Weights of a small transformer language model.
Size: 12 layers, width 160, 5 heads of 32.
Architecture: biases on query, key and value, attention and MLP in parallel.
Training: a variant of Adam for these matrices, 112M tokens, 3021 steps.
Each number is 128 + 24 x the weight over its row's rms, rounded and kept within 0 to 255. Layers, rows and columns count from 0. Numbers have three digits each. The size before them is the row's rms in percent of the matrix's.

# up: layer 4 MLP up, 640x160, rms 0.112, rows 537-574, columns 80-159
# down: layer 4 MLP down (transposed), 640x160, rms 0.0867, rows 537-574, columns 80-159
up537 094:136090103134152150115114117141175143093142135161117122107102152112156122143096120153119112094080083124108149125177155084099171142114154107125143108185181127163092146147133128143149128146134135135161146140119094106146126139121133105104096125
down537 086:107125175106154157140149154116124136112119125129149129140105121135113150185121141129113127091151116145112120122143114095093177114110155125115107096144168070130126163155133157122074103104142148124113170095149167159121145159086151129129161110
up538 099:127085135177146104130136115126140122141125152138106129116104111098138121160147124137148163120105083119114124130146150092114181094132139113120111099130162119118082166113136146108165160147131147159163136116102079124144130143113154157133140078
down538 101:179090112093129106168157106152145124170117100097101130100112143133115154159146128116150137098119152094117125098132153107112162126110155112119105095140141148120077126133132154147125103147167101119123138165139137132156114116097142150124129111
up539 093:115077129152152143094102122125110137143151125158115108133115138128152111151080113134131120093109094159117125160165178092091149140104171111118140092145183155155105145109105120125140136159121137118144141144150131084157134141152105122090105130
down539 076:124128124101111132147161128149155171143140123104136096102119168086137110154147155142126126099114096116086122137160111097102145116129150113158132100137157125090138138133146096126127156125129089119116157165151176123144136094154108120101143156
up540 104:114103137146103119130123132139137109143143162103131131141114146136135117166128161131149115112120118184123132120175162098127118094135090120116103131125142159123093112126095145105134096138113143154125145133141146118131141151150116100109118080
down540 135:088107121112139139136141133153125146132163136133124128181112099153148140117144143120161149112185123141143112129145129114111083092171079096117108139109139157129133104141094126139116107122109135128111142113125181115120140119122126134119126091
up541 097:130091143138136103090119120146142147128150147133122127145093124103139137139112152139122121099115115156089121162157156096079151130118158114106139056141159160155116115066115135116134140158128101096134155152137117069149127103156110148123101115
down541 096:101071145089125120117128085121141108156130126084114136160091128111103170150134152107125126120121146178098157136143153162130127156125127156108070093113144185118115117150108135104111114116093143107120138127109142132135118161121086147086165136
up542 101:096064119128133095099151096125119144125120116123098122146084149156156168151106127160134128106092114186148165138151172137089196153128127133109124105142144112144133114104098076132202154134136141125148160139170125136145127118138162076115131097
down542 089:159116143127143082127144089095148157143139182152111116141143127136102134128113148159118130112108129162124114108134141175104131160160144163115153168088149139120138091157115113126119128125112120095156159116149135096128088106139148097103157091
up543 096:084074098165111129114097135131149147132128139116118129124108126123138145128089115160123108085110075133119126155179143112073132169128157101117168077129164132151109150121088119119112155142144128141131143154157127134151156132152117116093087134
down543 098:119156188129105109124118105164146122110157117092144112100111157100133136153108149125148145120106107144170160166120129110083140126111145129130123120128149116128128109128139147134106167118159130103116117122124085151127118151185160151099121144
up544 093:119083118144137147113113105143157136125158143129121110101085146123157113141093140145136123088096112155125142139158169065113165150088149119121127090140177163149126128102102120133147147161128133117156151143152136080149150140147123133107097117
down544 068:138094096106135117119110169107172091105162096135122134101118152149137128184109115117130154086123125152131122116137157069130165155131143155137101119115152128158137164147125106129103132117126136128134174142123110127121162107134145132115110099
up545 102:118101162176138125151106099107129151139162129146096104078118094125140102159124099139143103138120129137118114122162187082141140115129141112130149110137173160162086120115109128090162155151104117141154151142145127109132144127147115114116077106
down545 101:128203131112132104142070115110130162134106133124098086119146131163119053148143151073153126133165124150135148152110137112111084138166090117151133122143133161109118124135146141121098130125112118143128109103130127169103140101115179120087101137
up546 088:146080146135146133108121096153134128127122148140099115113115150146145131162096119145120133095102116177135131122144185078104197140126139100114112104159177151134106108133120155129160124156105113118139138156131110107136121125158106095112104104
down546 099:105101134118143110130080114121130111178130162135125120136106156139112135129133136166145131072145131147127111126171163103109149114112171108128145115130135152099128120108158141112154133120123120090126163125125060084120136145140121096071080126
up547 092:114069146162113145113106110136134118124150126132135108115104137131150108163074133149138140101103073154122160158159177082108170139116137119115115100134177143140112132123115148139178138147090112131138152133133125109143144151160149110102107109
down547 088:096074139144129107091093103129094163092156176115138108091137132125149115139104117149159108084143098149092170101161156104134151159089133131131155107154148139125162155147173108114156121144109141116115138125124117163145138140094141113115110145
up548 095:124060101141121101129132113135133149133134116121109112101105128151186130140089131134131127115142089140111138115148153088107166162113152109117132101176188135143097128125102147115149142156111153146143152127132112119137127147135125103120107099
down548 083:122094097103132095153169056104134142164118162142139139116101132129116138158104121150107150126140138124083149127092157117135087116129101098110173082150154088138103095155124123133109142116126134160111135123116104171120165152170177114120118126
up549 107:115103102150137108130121122153150134123143149165133123127097150148153118140106127129126131090109109149103137132159153089091161140101147119113144092135183166172138118090118129117132148163140117094137137135128122090142145117144112124094074115
down549 075:158071151100161100110131117137151122150161147098099112146102139132106155106131139131113164133146151151153159137145140166138150133099138120120098156123159125134104169132081147139118124120099137116199119143117147105105127157138105142122137123
up550 097:106076137184137107103120104157148145124136126132142124124093118124161160123081139137162125105097091152143138150140141102102163158103136111099137084118180142133103138102144118112162142145115126142140152137130140118146128139168122130116116118
down550 104:084109070167132135155113085149121102139124114088100113130137153134144130118135147144107153104130114166133107105133144143104161177083123107118118069150157103104145115129150121137177132126122132112154139163076088136136095130107164123126126106
up551 100:066104149175107101098074103147117128166121171137121126127123127084133125136129147163116103088138129138104101166141124118095128105137116139125151086114157120123110143109131093148109165137164101128161150133128107121146150123168131137130124125
down551 089:128128124125120158128128121097122107161105109132095119125101161154133157133180121150083102113142144127126140161171141086130141105118136093141138092168160090155131127172119123169095075104144125168149133148121108138140129138148147151088164101
up552 117:133097181153108133139167123118143133163127133094102126131127111098126113132109104124137112143066080167131118124091137112101132163120133095119161084131154166114091139128142149094138120139101144157132123121142138137119129177139139127107125135
down552 128:145092144116121125138156098139153102132117064109174133114149099120100103143123116125152113099127109130161127105131114116135105139095178133126125105134164142142120121149130204102111087124126139114115130101149137112119114190159131128155098153
up553 095:127088109151141142131127127127157125120136114149114122107129138119140074154081120140098135113132106138081138122170188075108159166085164115117115117135160122147094096146103147108193146151132132117137160149136108074141156151149123090139087133
down553 084:104094117115124111169100088115098116122127147132123129127133129116118110142125105139095133168176122137114141117165153127120132134066146124107166100121147097151122127127127151129129103116139093080131146124118115122132114143109137130140101139
up554 089:112074128189115160126099102162135132126148122145130127091100133113150144126077108132144133102108090141130152155155161087114169154119144099105123090151181157159124119110111134121175144152097115130157159126139102114153108148159136110127112123
down554 090:108100142139128135127067145126135118100124120119140124146107149079154125133128127140143110117126118128136145178147140131099154177118134111131137090118153155127129126114122112158153106138120120065126179104134127152134132160131138116148077156
up555 100:104080125168145148137110092134104120146136130167136128108091144137119133155108107130119116114091086167118155167140162102084162117104170099109165101149159147147128116091118087122138160148117104094158139168156117082137154143184156099099122120
down555 095:120111098134146057125088105154127135146147110142117125125090113121123098149121136138130129104106139127104137117150133141106158179099157112135125107139173125155183087116130155086115111108083117128127178138127131189116115144134152144103116139
up556 090:111091108174165147119117085160111129138146133158124125107084134137173132143107123134125130108136085157106126146151165101096164148109153129109125084155171139146109142101104125126153165163130137111154164157162120083153137147150137120103087123
down556 055:150102101136162133134141113105115108097132120174150142098132150132134109194144112113089124148147057130147128114142129131103132152086150127137109128108138124113146154097127108110110160121165125135100149112117128105095079105073126137120098165
up557 104:133074102138160168104123102137118129132145148128098099088094131144150100150100111158138149092128106133126147142139185109112155173124143116124139100139184145174119136106104114105165142156151117098146136158168119085149155118141112085119084124
down557 095:088138145093119126102114112097110150081125169174120115118079150164118159152099125143136148076132084172146127110125150128086154187108124133145117153157147133128103094141099148132171147128103127160158135151146127081131132123125147082108069135
up558 099:113083117153122158122125130143130134159121141143113100139102163107138119138106125125118139087138101159108111153143151084092159154091175101118137102148171115164080140110134151109158146134144131094165163150151091084129146146129151111095099123
down558 078:124101190143167131082090138136095150137143130091113114132102141099146130099163135099166119119128129169127128156198117130089082122126167130138135102146128119152109149102113125130091165134138139167138142124153099133136146123143153103103138146
up559 096:121081141152137131116116106143132138128169141131115120128106140133152121137095113127136154107099089145113134133146163078096159156116155101111144074150184151163114110100117130108141148157114138114139152141167123096144136138138113103115098114
down559 075:132129171097115134094118163141118128142184122149105125128107110121138157128138125158073143112103176138082130095134134134121110055162174129115118136149127150163074092143155117126135125116139128132135143122170130167131123128112106094109182131
up560 097:128079120167117148111116135163108134149157136144104117111139117146170121149123124127117109100129115132126093122176157099078150132092157120122136105141175122154135108109120103120139143147131121099159163143143104107134147132185100115142097133
down560 098:114096155117104140118137166138116116145129153137095092126129131124130152152147115121119119117129122132129096126108123127060131134148147100139132159126160146155117146103090083142184160137129128143148147137153089122165166119164138119109171154
up561 090:124070131115149127122119128130143124152159106133096105115102117127143141137092126141155120109111078151098131157147154097076157105116164104123145074160186141147074135123112109117130150150139144139157132129148109116142144145150131129111127117
down561 071:134090151093162145124136128123140128166135089128124120134139133127125131104108099146114142078098118122090134118126152134073150123118165106075127104107133139147118083140123128168131135150106158106129145086110135138144137115132159106146129104
up562 089:092056094157134109127126107127131118152145129155113122105111109146146133154098131137153139116130100142117134121162164099098160133112183113113142092155176145156093109101132126105143142143127113127154153141125096098135154128140120105110078104
down562 076:068096151123103103107109140127105129149133168149095107117107134107122145162143137135143115088115115157097090145132115095085141131121160151120149125133152147117145150112151118133145127123143109107130126111100130123127149135110096113091091128
up563 105:084086122152139136105104150120118130144157147146122131146117143100148128165108131118125140124106100161112134167157127112092123137107138112122132115106167163138085129101107116100120151150142098112136141149175132089144156125171108135083114121
down563 110:099103104151098146115149144120129117158106147116126129162139126098119128171123165094133141138121130153077119138146112152113159152111165149133168117161115151150107121158129080132130156088099116125126146150139102156153147119176118172093145142
up564 124:087097139193135138131138154161158171101145134140103119119123130149142111138109122142087112117102129131070122132176135117091166158135121098127168093144125152148128127074087129117162125144074101081139143147141120120136123097128124105120098122
down564 149:113124174172117149152117134180122123121138125113102115119119123147138130126110135125133143109121091162091117096114108130065129169131111147136178108157081109151129094131121125126141130127111111096140141121114093136125104145117125111157146089
up565 099:107125099121153131105133122153148166115157090075121104077100128122146108120126113154135145106113119157103151119143151077132140119137131112124142112147169181142104142066098126113166103138104152087145115117118100131141106139141112128106119098
down565 112:055255124097158147144094128126113169142124128118095120151124128146120085116112105164102154113131116144150125125131148138123143134122156107176151104113047157138128140105112099095146157094147157142109126168136138123111137118088130113119104130
up566 088:095050129131118133137115084136114115138128140141100119093115145119153120130094115133156136086090085188119142161154169104087143134113174089117142082158175150158095112130105121134154151158104138142147141155146117096155152145151130083113113124
down566 080:089119140152150137089130123152172092113101123141134126134132137112140185107134144157147158106090094147105132156126146176102158081158120095130138109120144151161124105131155110163098110123107118118137111136120120151112104158151104130138149131
up567 096:133090154149143130128132083149147134117143128150139124106101147111149131125106102137136101112098085147116145152133166104091164135095120119110139100149177133159130158122112111133163143153127124103177130118155122124145138131115137117143143077
down567 082:125141165118110116116142117139156096121197119124126116134067129104093135191147187146136112073142157128147142147149167125104099128107148133162153108168120097086127110161151129157114153119141112162090143131128155123136118150091105142174141125
up568 109:094096114132156159135161142146126141131140129128114114109104145125142107138122116128145143131115118143111138152132131104109122117092154106126132130110158169163080124089115100110162114134143132139121173138179132103137117152148100122099141149
down568 116:127131173097075146150125148103137114173132141118116107107122129154077148134125133137129147152114138116134118177126114107116135077109176140135108095140097130163143128150142118124120145114161163138142128141093166148098116114110135129142164125
up569 112:161083091107108123130109105176146199136131140109084120149150108112130132137110147157149128113132130170098108108160147100100129151119142090124151125118141132135110108135138112130137125146138081112117152180115152094136149134134087103124105137
down569 100:155110130144104120129131090115111140148134117054124131151116156129137144148156143156139152126114122166114166120119119130109103151105152101106126142104153148122145153130129121091137094123147162189119126161101158105130139121067175117118140152
up570 091:102092132134137157111101070135131129153152130151125110101110152120137104105087117134130114082077097166108145150147184070089139151113150105114134111167162118156095123126103120133153172146136145125142178134129134094145160141162141104086102137
down570 073:136099123121108111131086094109109085150134131119140117127120129090128130135120167161183165105122120164130115136151123092092171171098122129134115121120152141112118128110141111097112092121128157142122154101179143144121106145160150138139148108
up571 090:098082139128126117129098079126158127116148120161108107116081162117155128136091112140121109086075102165130153170163183085119177133096160093121151084169166144172123160103106123117153128151140137118141133151137132110134143136118146094099084127
down571 093:087096125110145115088148123099123127139126092072103111111135142094136122159151133126131131094099129118151104131114158130130179148068152094125096096146167092125154122119168123099126140119117161115109205104139131134119122179095117125135135100
up572 086:116085119142167149124108114140130130121147145124112113118121160117140111131099107150109124071107091139107134134152191087096165135096157107102131086171184134179103138115108139110161152154150109119151166145153121082145147108125118110096102107
down572 071:112103119100128101114100111141137174145130104115150123151116149121112135118143166113147135112103131098105151117100188093144138149067168118101101108155164145103110126169117166140138160109128157149090184089111137110124108112119100135082122151
up573 097:136100142151122125117144089152150143111182153118106109094098118111143129137102110134152143091077120132123112106146152097080153134142153101124141091146173129157097146117126133121143118156106110124151138117117115083144126148135105124127121098
down573 090:098121123106137150089133133123111126132161162145098074167126114101119097111134125122107122113101134160074143124165124112114148121106155117146146141121176144165138095118148131114130135130091123108122141084158127130116149137132075140133098136
up574 108:095085110137149149144114165132137138079113137123097126110111131134146114120091093138109128082100100154128132122143180150136144197109123124131131128119144145130101082150083144125160110133144140155126138132130129118138132078129145086140092105
down574 119:124108129074132125164156154141151124101097104159138112192122143113099160135131109133122116151105140104116151105104115123146124107156173098139118107165126181118154117109118165121111107132124105135118107140121109102122176097139122152107191101